Weights of a small GPT-style language model, trained from scratch on English Wikipedia.
Size: 14 layers, width 64, 2 heads of 32, MLP 192 SwiGLU.
Training: 105M tokens, 6409 steps.
Each number is 128 + 24 x the weight over the matrix's rms, rounded and kept within 0 to 255. Layers, rows and columns count from 0. Numbers have three digits each.

# gate: layer 10 MLP gate, 192x64, rms 0.132, rows 48-167, columns 32-63
# up: layer 10 MLP up, 192x64, rms 0.133, rows 48-167, columns 32-63
# down: layer 10 MLP down (transposed), 192x64, rms 0.116, rows 48-167, columns 32-63
gate48:164111146143133113110117163157147130116118155116112098120135161167097127160109136144153117135119
up48:120136155174140149133127147112124128153130095139159114081106101144096104111095150116142136123141
down48:138121130144130113121139144164074148141130129146129077139120167144101134105088088145170150114128
gate49:200142097128170081185096096132139153111094107135109144161085117132126143115129140079149119163113
up49:129148143120135126127144113106119116152107166102093111112160160160120091148115163126128126149115
down49:113123152134169113121063140142104132102139132170183118126137095125113134112168099121132100096115
gate50:093112122149104107060154107132079190112102140123142117118125146105128109148140108130092130113152
up50:079121137133109150180177132111169160099120130143113147099116115051158134141151105141115137114099
down50:132125125149152137097081166147113127147117112114136115114094141108113137109089125126097094101140
gate51:127081114133114122152125134134135120110170123137131055117118165138110117107104155112143184137154
up51:113114133147147113147141145111108138161123114059124136111102164109130121086157139135102154115119
down51:158127131176137138152099112136098131068124142142083152127126109113148137127115146154146157101145
gate52:131121102150134131124135128120103119119137098107138075124165103133148161134185144151147154127140
up52:134151139111108094113105114160164156152127132151159098147148136137120194155146129108148111107105
down52:162139098107100079101103124142105128152167129132184143152104141123111188082093104140162147079111
gate53:129096099136109130111179086090108115125137118140101136083127158174132122145152116121138102096131
up53:125140119159147132139106045076129092121138157138096124119095137120164136132120135133144140121139
down53:123127103103157144099120149182115157149124175137141154116138126124150138095115116131114163117119
gate54:093124108170089109115159152110136124145089122140171102131116160143123145102134155130091136124176
up54:149100104128105115097147144132104105140118134162111127169107111114112099092138130144096106085149
down54:159130160113143114179144137177144089118129108102136095108123156085104133166132142111148123103149
gate55:144148110134114142134097154139151136143108121077085142154153158122160097167132126126140118155136
up55:158124145114142108122139126139150119104093107119141093131096135112175102120138137100168137137120
down55:119129124107126147148109125150116152135107161112095142142164117127135133147145111154077144181174
gate56:169124138126166107145111177112143092091130170106137152073154137074086128164117145109146152159131
up56:115118104171141153099179158108138147142157106111157098148151122097083076140124142096128110106139
down56:144118143111150155165075098113143099125138125143151115185111108156153161143149124171109101135083
gate57:134167125151130138125138096150107140136132130103100093087149152146093126180165110125128120160114
up57:126126109116112131118071096165139142132118120122103103123177125127145106114142164129148107124113
down57:145124100073116115153105133085153106122124142118153146148124155107130096128159130153082128111167
gate58:134179165137154077131145071115132150177124162135123141124131170140140137129140106133132151102155
up58:111128115172159149137106073142152131118099151130133151112125068116125106089144137136143131139136
down58:137141134093078099096168116104150132181121126135109123134078174148136155115084143143137109129166
gate59:122147137144115133138148162150160126139114097107148150141170132104151098172117166123084089117097
up59:138159094115108144142133120122147107152150126142116107132109110145116111108157104100141148142113
down59:121124139144101143142114134133134110134117144134082135115170115106127116148140165103113151125124
gate60:193116134139099136141144128112098131124125142134127121156127141173147171121153136113136116091145
up60:111106128131107185132157138173115111130093167107152115102148094129135091141103098156120112111122
down60:125144149142131116100137107119170098141120133136076146082126116114115168123145126120161136098148
gate61:117164146133195140130165130088083120134163157151111168102111174130096156131145139124129140121118
up61:128129143098126126097161108131133126110170111128090127102149160177119119155124138128132113138154
down61:142106145072098150111136165105159137117083108155184132131105141076109186144120088082125133170148
gate62:132082152121141167149135095148101157119130135138089139146109154140114140127169140144099086132109
up62:108143109155104146142122150106135164135137137121131093107203123138152078125144119125152144137165
down62:113172125124103137146151120137104129135123144109084133148150142104156108138139126155115062097123
gate63:117126118100137114114121111149167078130110148141150118143130139136187107107120114144140134129128
up63:144188167132156139128130132112125149116144137182141134112134136144108136151214143116121121095096
down63:081105106090128149134109114149163057161122091112108127134127153114151114110090165147140109160138
gate64:113129170127142152107140124109125124107144134121107135111163128154082158129146108108121137126112
up64:111115115179135106112142140141146134181108170148114150110147130121143180152109126111121089126109
down64:167109072098138106142074120146131124089128092107145109130131092137122072151120146128117159131110
gate65:152147133144124110133150121135125115122113149174129170155154156107102131119132098112162190136141
up65:100091095156107141143118118125143113128139152079112127111163143179114151115159133111128142124111
down65:123133102139144123108136156118143207091101125113101170153124117116111083108116136109122130138156
gate66:142099114122137102103142145098099101113145182121110146130132153168089145141151127135097099140113
up66:095112149104126111124138140167152180130127102127128128140091085134146101155117113126125142102186
down66:130107145096137150147133090128117126113120104156096148125147107130097111136114095096153184130120
gate67:157114099154115053122150137150109152095119158121146119121123161110116119131132122142139150124128
up67:091108154111131177182126104116098181168114111099127117142140132179129098136103126130128116139124
down67:094112146119186121136153098130108087141135095115119141091130119155119145085133128152138160129127
gate68:093118162137114091089122144139157145112136162144114082139171117173136120132170099121140092144118
up68:126108185085108099141124073137130159094170078059125125151122115144124097146130124117133139143126
down68:148130128140087132126106136172095124160126119098065095076147086157112100146159142127149127155134
gate69:135201147136132129143133109132093147133132112139146098146160163088115128091128129100117128100127
up69:107125078089090119099109129099148185156114092154088084141099156135101119158105103153160115116117
down69:154149111141105127150127097142130139127083133157142161168138152113136106048176116098186121100140
gate70:109082184156125104120149126114176121119128122185082192129113100137124091145132123096134121154139
up70:122114101124098118120149106144156118136123137138098127084140133169154132150117098120139147134141
down70:128086159172118105124135136101082143133145098120115151110140122121115149109147196136148129121101
gate71:137116118117136113094161103152096118121137121112100116139149137110110132103143138136151128114129
up71:121145067124136130145132134087105155168083133158091116162172136131110120082090138120133123087124
down71:142095087153127099147135134156123169146111167132139130150158121116163083098122121156118105135083
gate72:143157106077132110067179117105116120092125160193136150164125126127113150132119090127171169114128
up72:137140157067107182146121101118117163142133096134095125140108152122128149100158089110162085134145
down72:121171149118099150105122122143099129136112161118099153119102133150136186101114078125138122150115
gate73:112124111127138127114094067118144077158113145102120159144127159135190150095124075133143152136144
up73:107126154139133116142142145101135094133120108114102133152121117135107095098130133112125194149151
down73:127120149096147168110152138134151147135135143120107129123118124135105138134105152141127137132128
gate74:157124132145120160121135134132166125117132090134100098174113146123117110106156136143167099096108
up74:121110140114132112121145124134109108160117143109058120160127162109149129154138141138093121111115
down74:149121081153154146128143103095116130128101113151163102125079149122091092144123114145135175130119
gate75:130180113149104148095121145109153157098141101160123077118118122140124116095158119138133113126158
up75:100087113116141131102142168159139082138151127128090123137110092114145142167112122173094149085142
down75:157204106152129122121106124090188169149102127129112137100104097137092143110135116095148118160183
gate76:154155150154162152122129119124131097127107106093130114125143114157137117147099131094122110124162
up76:153141129127110146114117124151117108111115183113157136109164073146149132134143126073114087098100
down76:123170086077141128120125122181125162139133122107148099153096153148120106132096128113120137112118
gate77:141129124090108151120100143118134071118152113139091151154143162151146126079118138104149154161141
up77:127204113141116158098134128142148132162099134151139170111121108092090128161128096135116103108099
down77:178141147148140107098155122098117150069086127161082137108151119147113099139147106150139165139128
gate78:140103143136102147125193140148093151123091133095155138158151103126146135151155075137147105092149
up78:142123090139130116133136091128131125125142104099091138134128138130119096148103144133160115161138
down78:150137156132120135108145151186136142086103151133168123150102124118165123127133079151122129080133
gate79:098136139075117110137169127122128140127110090167116112121169124147140124096128134106172129115119
up79:143113169115144126126107105120149156110128098141130133152104137109142121118133144136140136137133
down79:121118108097103138109113121153161174157117146120166105098145121135110144146132143163106128112100
gate80:116127142076133123127138122118137121133113121139148162094150191106110095131124120113137132157107
up80:137103132127127116144111114155078149101095119156083169107146109157124117152126143148166179137142
down80:108111087167154136127159128126127163099134135102137139128117146123119136081127128119126096115108
gate81:122121133093117139137134153174120125128102166125112112152076103139153128136116151145106075122129
up81:154127163129158111122165112109171110109163148159156130140133131092171107108135154130095152101148
down81:094154131165117159138187120133095092129111117123129141145154149108161121144108111118095129167111
gate82:108127069149073142137128107128113140159131169111095107134095158139161129102109148117133116158152
up82:152144124117152151153082126131146188087130065125102095141105130159108131118072128112107163114099
down82:108108137138121164125108115144125152166137126098110123097139134144119180113160129109132101118160
gate83:124158138150086121162113145109075151097138095125119093163149130127129145128100119109105148114110
up83:138114131117144155088148107155148131143129123122131126148112126146105087174122124147143125089101
down83:138087114100164112137151147131115160157152138123114158074116130128084111111153086159107124131112
gate84:149088157169128072126122151155101077144144133152147086107196122123139144145130141129113120164135
up84:134151159137165125136112107134127167072092116102147100134133095100151122099135130116088113121143
down84:159136118134080089172121142122107127109129114134107065116147157124166164126101124120096091132132
gate85:109123127128149125119131121131121120155132133101084130136122180131130134150148112137126123138119
up85:119165146141122126126110118109150128113139133165147126109098119127131131097136111146130124163091
down85:110110116126109131116143122147102196155092109082087121140110117151118156120157097136163122132098
gate86:152143128103107081125178096146134139088074139159133123141198084119125126179113110122150105099106
up86:133081180099166108084131093111088107121163124142122148116108168139118156102140085124091131148151
down86:133151142147097122158169124125129092107141124136136144103165109108115162147132062191127111116092
gate87:121108125155142115140129123124164150114127116135125112161129124155133125095137156106121123145113
up87:091163143092121134110155112154121167121127115105128108108065114132142173128092151150124118128090
down87:120098131146105149131122109131142144146093156142110149122160173113088143129152138088125108118147
gate88:108058154118119178110134125098141125105172072169137107155129146147129140116111139122147148179126
up88:175071130074129092135102107133159096109145126109140147108136141152117125108145082130130166152105
down88:124174140157106150111176105085106122135100162145112097140132137102194110154148166108134111115147
gate89:129171120140106139132139120151084122147114114100139175115118144107129154107151111133088120109065
up89:113148130099091108096116089156141118141103154129111115148126139174074095149094105114136180146114
down89:170137136115134144156104150155107120102100072144150119125101121177116122189091108095107134143118
gate90:145165075180128130103088163125099120100124112106130137123163145102128175107144158175118158115122
up90:106118168112118120130106125152135132137133142134172080126120076109161101102143112102128148133143
down90:153137116095084115141079098146130088102120109129150146151112093146161140082144144137143079133136
gate91:158164089137125095104148135136149108106112155138150146136068146130125113192080095120094162111104
up91:158117109110157122121112099161118132162103119137126122138134104157153125073124133153155166112130
down91:107088159198143154174089132101168108125139085138105147155153105136133132151185125066099148146117
gate92:094135101121140092113168157113147122101133107182172143113105130131128119141084127149083116145098
up92:143142091102120129155119154097156118131110130122095129141098103116119174132113146128119111139164
down92:122103144122104136129115175131146129098092115121134123143104114139128109153139158128112166121128
gate93:148101091161146157141124175121125146121171082097134068190100132112139124132109104099098140083087
up93:128147138117149108115155154090162189085164131145064122082104126121084151136151108096128128138133
down93:146121124129156153136113103155123100109103098110157143149113143164164125149129110104123145107099
gate94:156141144106131130158140109126113173090108121147171097147125101108118114108103088120139120115125
up94:102098097154113149137125123130150101083164115086141082148105150122161120113112115103142128169118
down94:122127163122110142156142134151133066152140161138114139110147158103127137135124136118104112140173
gate95:108131113110081156149144079183139154118114135134113083139089111159162135129156155134154102137152
up95:150086125111122146134194131110176106095124086091128164148092132121133126133121115107178137151112
down95:129156122143141121079137139125155132086121145093125128148156128163107163118111128139104149126138
gate96:127156104110114138121156123106129116127140108145135101154170119119124147118188093153153106114158
up96:116083144104147113124106132152127161113137154126101123127115124103153154118082109104131161115074
down96:107159150145124145142131145118061098112100118147120114160152103144154187155118147123132116159126
gate97:079207140120121131105109138129124140169135128095142141111152155107164134149135109160099132116087
up97:129114128116132161108189137127121137078105118124098182130106144130118179143166132132103113106132
down97:127125115127129099095141115164135181090122108172172137128093149093113137109117156073164123127116
gate98:106098114137118116102093101125131196130132120133113138143130137136133135126123079138146129135119
up98:146111123111094161113169151127137144131127118111155150071146110131132118107152132149103106159103
down98:095120113143149128119184163161126127152126116117135084158146140119107092110140119136127123108123
gate99:119125113121155154144133109100165123093123162114118116139105134112136097126183107158144145092122
up99:117117081146121125133125115137150103136124106139170136116136115115086128128139126122093148118143
down99:124077132114136145099102138083131112132131138129124141159097158100113101112113147156118149093103
gate100:148145090136129128170122130114138144105119146073101127140138174133125126169143116123114137098083
up100:145106154149135183138142160152084132140130115140159121153118095152127110121099158115151133128138
down100:088145144096086132110141114130143126112125166151102158141145162135137140140141136109125095126110
gate101:148105110116111156194108132134138154143152074143140100117089148111128122090102133142139131121137
up101:118136131162113139142092112128148170161130106107156104090094122135127129137111142136150132129084
down101:123164133128131133110104132151106153136110146161112144110121157179091113154110147138123165096119
gate102:078145141094108103137178133118139147119170144124120094116154140072157150138117146157140140130140
up102:184156160142142123121118135139094142117135099102156115136157117141086135148108138115108120139147
down102:119124109139123112170232140090134098144142128119107114132140148102106080113149158141135120104106
gate103:155140131123127143118130056122144119131141127118150146136139123147125080171073110092137162081120
up103:110110070133094162141105121127146120143152117107123149118115113112074103130138134118148138140112
down103:162121189141174098131139137162120147127082175123130112120112129114164149146114139138118151119135
gate104:148134121148135128129107124125122110121170114102112118121126103095121191147146124176098095134139
up104:143130111132164139103126128126101149119108123158114089066136143132137139108087123091111123133126
down104:104066148117144101110097097125162071133150151174128165151133136115151159135132175151104131098119
gate105:165125129127136151177127109157128145132088124144156113146146137113117137121148154114123145097109
up105:167112130077151135160134141133140131111123126127097173091148109128115130107099101162113105095129
down105:113119176180127126140140131139150129109164091098165101134110144110129145116093167142146130123088
gate106:124131166137155134128107122109119134122160129126130105108147111116094105126136115133137137159107
up106:149128149139151106119150142102148119093079134172165122136135124140133115095153124090154109118117
down106:134121103144113143181109132132087149120138135128099179155150156098144125111141139113110097173111
gate107:122149173053116099146159141166143103128107144128110162168112135113150125077095133102100108100108
up107:151121120152140145141128115184102117173162136121152157109125180175123118125107103109151112111125
down107:082143084145121159147162161090118130139123115142117129119167116138132152147108144154126163113135
gate108:107128074161140102126127088174146136110129165150107114102150114145178088142109142103121137146095
up108:162130108147124097148091139156157094121115137124125125101150129100105135162084174078156096133117
down108:147089138144108117150114110083127106164157117139133120147082143114133120137133165147144124118124
gate109:137128120097121147133133124145105139141164127121163125143114125129131113131147116150167141125154
up109:126127138126109152132117105135113127078131136072117181130137140094114121132122109116140110136163
down109:136106156122133115118125139129116133164117125136153110127120109135144132159129124163110164096105
gate110:142125130159144127160144139154135109071098126134167154118080107126112175141138157086092120113095
up110:118147117079100119122143131128113173116138098139126135106105142111113101122118113176106125132127
down110:140138096102106147133147093128143101080116137100110134097136134117146114149129142088165171136142
gate111:095133123104098111110150119163131131123105172121169113125144121109119140122139110129123126118084
up111:117111151115113116149113097175076113112104138125116168129169105172129141120143146133147165150144
down111:122096140094108126146109142130137100142148179138126121097153084131132131148112111140128133153103
gate112:114121139138119148164133128142131136123101115121131130185115143115173123095151100091075145142124
up112:131142161150116123092119143147132147142115071111138122161156128164119112105135147127153071097135
down112:142134139098129134110162146095127109149071173139129140099077114155135129139139140149146134126112
gate113:142153132140112149125167141135132146144097166113097152127150127090086112153128127074195141119149
up113:102121117127068151112146130123078149155128140139127098136151127155146131066104102156153096105122
down113:163165124131080148125150122130127168134104105145109139145098136118091115133103098125159133148146
gate114:134133117117139083111142157151115130133096157109144153127170170154134100145158123095156146123134
up114:156128142096075114165128129133108121117133094153175137129115134106132153150112099090112142131175
down114:121123168124132122130104143157097101136159114114143112158134074090155137133122116144130125079122
gate115:121129138151156132115122120105132081105161101086071132100129143114146152145080138144151111185167
up115:139093142155113122150115107115084102131139102090124123131092099135144148106112113091113128146169
down115:109144103105120172112143130140142166146132125120140114100112114138117105164130115118144173105139
gate116:141155118112103127139134162142146103102151112119151082131123086087114178125147151132136132111076
up116:106086119119123142143155155161136094150143126141122108161161124152110140118078107097159159142160
down116:121120123113153124124138103110110127129068147151114160121166108090097093142133107125112156185124
gate117:190124139132152150142109145130110134096130084084206121152153097118145147108157126165121124123052
up117:130162116094187130162131124172148133094113120120135121101158098125140130115079115152112159141160
down117:167144113107121124123079104132097129151132147112130114157122162120129151112137095148060121160115
gate118:122124138091125119131072113160106095135125157108101082123137114117175131125148168099136130128152
up118:130103139164167121124153168150091124113086126136137159097131123144139149079153172086089131158119
down118:144128110148154120112131145115129094068121118111148132163130096113111118123143157078120107115125
gate119:139145108140158126103097117142081144151146122151134095118151104113105083167125144136134144116145
up119:092154148167129118121122140088123102135129123129109106159123142154156109105156135153130085129101
down119:118157118117105133145111145157071125124098155125135091100118130115157137124118093111108122166116
gate120:096107113128090140096128079115121132088158121104128147127159149124124138139133095154143140122101
up120:129097097138118144079153133123140086190126090130105127164148130129089133142099120134095115123126
down120:124085172110157121125140137142118139154173094120115107095127123132146114119115134157124108167152
gate121:104094151138070125117151137162133124107112155089099116102139120126089145141168084130098117161096
up121:129135126154137093131117133073134174096105181170093082140115138169114107106151108144138119094144
down121:149137144149170125149107138086135103162125139129153163098124161099107157144133168132078142140134
gate122:085111116115120095113124154102141115101155111121121151101122117115130151144144147134139121152145
up122:131142141131106117124143096153108131150109156150113115113114131176102092121144140078133120118131
down122:099112166097097131143131108128121128070148120114131147124130117130167155131166141102101122144117
gate123:075139118137084146093165138126161103115136146216116131113136118135108097143112136138141159113123
up123:129149139116134147159110163105093102106147116144117107134113172131135141124142136105092179144116
down123:143099139151133120129110143110123144139160152139117155150114181106154146118133129132118104147137
gate124:115090142129129098173155089141124171120094114143120118150086134134143201068136097105145164163136
up124:129141145115113116102099075137124111124124114145142122112146092111168181113093109112163151163155
down124:130149140106129133114096120131159113129161153137144126113112121152107056148094150168138150112096
gate125:130184133117165103089127102103106137086185110118150144101155119097137140087178125160171148142106
up125:165129152131137103123162153084101093148133143155172119106137147124100182109120112131157127170129
down125:110184114110153092160113141132152151139126110149119088104148148123119145155104085105147168167092
gate126:104117160126124126105162078094094126102140106124137122174117113117146147157143111145165126157150
up126:129137114114139136103126144125134095109095155094141141072146126144090123119133159152082159169110
down126:130128139130102125133097129142116100122145138171111132179184126108157170104138088131139086105144
gate127:113171147156140148112168152113140131117135183109062122098136144152110092114160134120143138135125
up127:133140109163115118099150113137103129100142141112055137086123090143158103173154126117126120101113
down127:080144119157122142043147120172157126126157140130139131156105095173161093128137163142100141107129
gate128:131155136108152107186128093157107097139108129084122176141144121155116155123131137115158136162161
up128:118117133149114074151176110104139106174162109119124132126154136173107102116094134149166182102149
down128:131157076132153082132141134117166145122170160148145116107090115132129103141100133160118163122104
gate129:122092150128130089145103133177121122153131127094129136135122154154125132131127122128114113133106
up129:125118109082136168122121150161141073150145103120140157129120116134110142145141179111137100129099
down129:134156122093112136130149160117109134112115117118117106153134177163121112156100095143122079121119
gate130:112121114154122157165117150158171119094134108151122163182113088168100114131144070100159136123128
up130:135102151133150134095143143145130121148136109137142101118144104155106131166133155091137162136090
down130:144145153140116131172146090137128099127155107143145131151061149115161144095123147141136081117066
gate131:117175155089163154139140165110118122103100160114097171119126182161115110095157124105126153131118
up131:140143138145092139163129113109098106166161107182124117130088093145138130113116147187089086161149
down131:142149134120079102102151141150120139099101128116093162160116142144136126117106093144120169177071
gate132:150154155110086135128149136151126152067093130134109162139104099121122132124101124149141152104121
up132:126108094176075095128187166108174120140121098140163117093091162125102126197065122129105149132154
down132:117135139074142115129141156081193097152134160111101113115147118130154127169130155147134128122092
gate133:097104105157126127183140169139108116090098137114094125109162160154146137141157111131100162193110
up133:149131141102079150106077082122122137179169101101089169112180128144148119126128108198120160140157
down133:123182109127078139140123137130105122130145113111059161107152114159147113165158097165107120167155
gate134:127136145098091161154145164104115100090103106082092141166130127149152140120112110121146133121105
up134:128096115067119145100075116129141134166176152136163116130137146108185165123143106148096149153178
down134:119096130144108120140123106166132107121186132096175127127120097120130074119141160098126120122140
gate135:134123124121142117126107127145164153148147117115145144115126101117113164130153109161135074085108
up135:152113148114170162138163138099154154114149125156158138112113053152128111139149140120150102144118
down135:130112072154119091125139140115141090118110085101121111121155160119134118137105118137101155135129
gate136:142141125125105130168168142103110138089144113132120176082163123122136110142123108153096144146095
up136:145101129122150125105148118150095124140094175113102106137159189143149079110132136167159142102146
down136:137121126162142114106159118098084126153130087186142104103151116167144093117106091178121099149115
gate137:140120099163106158179136137123117139132118126147121094126100125077122085152141106126087156140119
up137:127131141163135164126135131144093133150119062119120113143141104102091122108133112132113146146118
down137:129103123103135149124135106159136133157111151127149132110127097116115116106126104114135158098136
gate138:125099133123118138125176135135109126133132132141126115156160121115140120151107097134151126106129
up138:167178136130125138140149145123081088147107107121174088140124137139183102171139135119076138111138
down138:113097136138133116124119082103155129137170138169114181152138123121140151114122125139143104136126
gate139:151143122160113161113120114115131152154145117111155123122152102139081106117153105160092161097140
up139:130126113168112098147127117109148088167153128170191129099114103160118094131104124166107060141167
down139:126127121144138133074155180128174138113138130120160139151142103110076126132110122102162162107130
gate140:146148099181132111160121121159166075120177152134128109167138128139181153155112123107132065103133
up140:106157151140114189135114153157094105143151095073127128152169135069128170168114135098103154109124
down140:116151145098146088111087122149163131141158171144122159160134138165136157116140081142090063139144
gate141:151150135096138123144142146147146118099165104108093133152128113126108112143139141096130140085105
up141:135094128139165168134155106177126132101137138106118118137114130085121103134153112141125134069123
down141:156126107114124094094116146106130160135142156147107134128119129145107102095127146146116114143099
gate142:139122099134125145131143125127167124124132101125124138121108110151090120136127135133158150149153
up142:138146109159099090137095149147095119156111138134143060154115152106094149096130145118141112151112
down142:116134138159159137106161133129118144099136123140113134141156169098132154153101117157129170132097
gate143:109139127123129141130150113156105115148127131111113116075127166131148145129143120136123108111144
up143:130186089111154161114118068197104129157120123098138133102165155176163157118158122107096109099188
down143:137141102126137128105069110105139139147126117105159120138129103088148122177091138106145128145116
gate144:088121152132151114098151104140097122072121148124083129131126092096110161156117100125145153139119
up144:139154120097116151130120127126098120133146148133092166127132134145131134093147152120113139115155
down144:106144104113088155153131121109150093122128099114109146138159123127187148128122125146135113124164
gate145:104116113197153118084159133094125093153187103102111139095102133129129161115104156146143116134135
up145:095168187083133106101146129145103138141147154141131098161105093162113112123212106106162132100122
down145:114086159193143077119162132164159146093125073168139103126137078145141118130150167108141119127082
gate146:132141062144109101152110150148134077126147186145170131142100117096130088157147137142174111164159
up146:135142143141065135141134170124123103135154134131149136122116137113130154116087099089135129145099
down146:120142111082107130145135120159096143117157102098169120107153105122123119103170117143110118155115
gate147:086139144099128176138093089150134160153120143166131164110151129148137108131151107127104131132160
up147:158105124108126079165148159103128133162139120137108125127175065126142157189134107138122108114154
down147:098142136138134147116096125176123093122101129159120130123135158118153114076123132105091101143132
gate148:127076129127107100109132109107084155110124137091122141121139130147047154164116119121141103123165
up148:134168125083158133109120133135154154140105125083124183103124076084149128155107145148095116116105
down148:117120120170129149145114146119107095134128133150091122101122104081146114102172144127161132133101
gate149:136141150117130141128134123122136156148176140140122129138121116113139161154099138132109134124091
up149:137151144144114121074105126113096095124171145143138136147123150149167115141127131087145152128093
down149:121093137101146123167115155128153139145115118121123124128158120078093139151160125131111105155145
gate150:094160089117143158097143136153141139146068159167127113100157090137119134121126150138134110112089
up150:124158154147110131188109133140151106167141161115147140160097124150136107095131148113145130127101
down150:096093183124170109138144135155100119118158147125140117169168136137104126156131086117134121115078
gate151:095107154108123135095145140144170108114117089136186146133124109121097178102154104075143117141148
up151:165130129139124139119116109135127125110150113136123093152166108153163087113114164122163086105126
down151:089151142135080123111113127098140137166134113152126148158133118112118169118119125131156096144149
gate152:149123118129123152135122118124128157110133098096102132141104143111111158181092095131143131134158
up152:127126097159151118134117139131090180140136103089143117126140129138131118091106115139104169136114
down152:145131088120135128141132119131116143111149119103105143155121149121114143163136115140147104153140
gate153:169101130124137123145135101103116128125150139133105152133148173147172073128138132120140140110134
up153:133119131134197162137107124145170143145090126093136135106133122068102124107087110145128123115148
down153:135126098130079143165164096092128169106131132151161110098092104126123143122143161113111141116131
gate154:133179147155143127118109113101136090153092146143178119108097149104117101148165137128131122136113
up154:125113141140132126127138109139173144159122078146120104098121141124158106139146131134092137128167
down154:123166120110161112082139138160058128121136158138123080133156172100108107121143115125114128099126
gate155:122119089109124093145130095103182157094124103108114155126117144107130136123097066162133138151128
up155:112136114178119161108136098150135094120141140080117130139150135127112161098120137120089175128127
down155:123154167075137121156119155085123126117115099162128155109126136124136126115139140130141092132122
gate156:154155109126106132090128133154098126141113126155122109080146121128095123142114133092149148139133
up156:104125113142114117086112118126134102137099106132134119112097124146178157105123134139162108106163
down156:160122139101148148098080113180113134116126126130134134146129160126127152134134104124118108145096
gate157:141124138147121116090117148109111122149124124134153145084082142152105132085113102133138084161129
up157:112154147111142172117114164112140145132150122110124152127096174131138125093126116130099151137155
down157:141073120111154129156079128099145099123140137157155128166132101173130102152134156135111129112100
gate158:153192154120153135144125123155114132123069146130132160131118078139129106121145147111124125146142
up158:163123089113143124129092113133077090106162108098125136112086131151153141149093133157140109161130
down158:140145125123140115183096115129130097069138145176136137116134107149133144123151079147133113131123
gate159:196136156089091129108146102131112110177085107162133093108139131137144169115130146086124116130097
up159:135144154114162109139067112157121134104158131109090134082162140099118139127128151128162121112142
down159:070091120096102120142120120146090117111136139110129124134108110131143173145150175092134117134170
gate160:133136139128092144169113118165152122152144069101144112080147138136176109138114124148115133080123
up160:141139113118112139091131110100131093150123099134160147171138062148109107169131098156159150143153
down160:112102131121129149127157136122145183128166092126096115132133147155147102097143124109121129131147
gate161:127139117124108140091139066142096129133155111115104080100151112126138115109093107208180086145158
up161:121094155131117126136101147111162136120159161136102111103123132130144074166113147101134114120128
down161:178125118200120112111164117150109118099087122135135136145106106074112097121134131133116138109104
gate162:108143126111141168126131133126171169151150129093099129138116137128145129117124118156107110123097
up162:127157119143116093115123131152120167112131167165135155116123103115121124190156127143139128095138
down162:154106165097146146097142116096114158136124179133162160135144148104112159113144102135100130108109
gate163:144115137111129133137138111158126121085169136124156106110154084155128101109166138163149131117108
up163:164184114130134103140133126132134166146078146079135127116134125114128151154127123143101117100134
down163:184139138121126156137114121101108136099101137122100169140116155124127157151139123109142147138136
gate164:124113143126107128123156157139119149119110119098127142114145114096169163130150156110115119096170
up164:157100184101103103100120110126061129139128082125145146120117108123096195128139128131086098133146
down164:115128088121160143112125107063143139150149154109116131139118141133088043124134114145149131120125
gate165:110132106115117107134108159123117121143173138108120137153185079113112118164117169092153123138142
up165:125158103083150117122160147101123144113180141114126140134128129158137143085139157122068132144165
down165:134145155148138115106159153111095134126119115144136098130108102160143123117143096127167114114111
gate166:116127070121153115148109131098108142131142124105150134158116106144118127106114137110123067104128
up166:149142095113097116087106112099190127160119152124097134138153094131141108142152144099127110089125
down166:138126148144142151091101110107133162125157143135142139084102097113142117110128101173130141121077
gate167:145076113123075151117104151095083084160165117126151093143137131097148131124156107110132136126153
up167:144105190151129137109143118158139132134156090145106075081167121127104157140175126141159072097135
down167:092121142117108091114092055134073134138108110152094129152155113143132138151152126123158105102144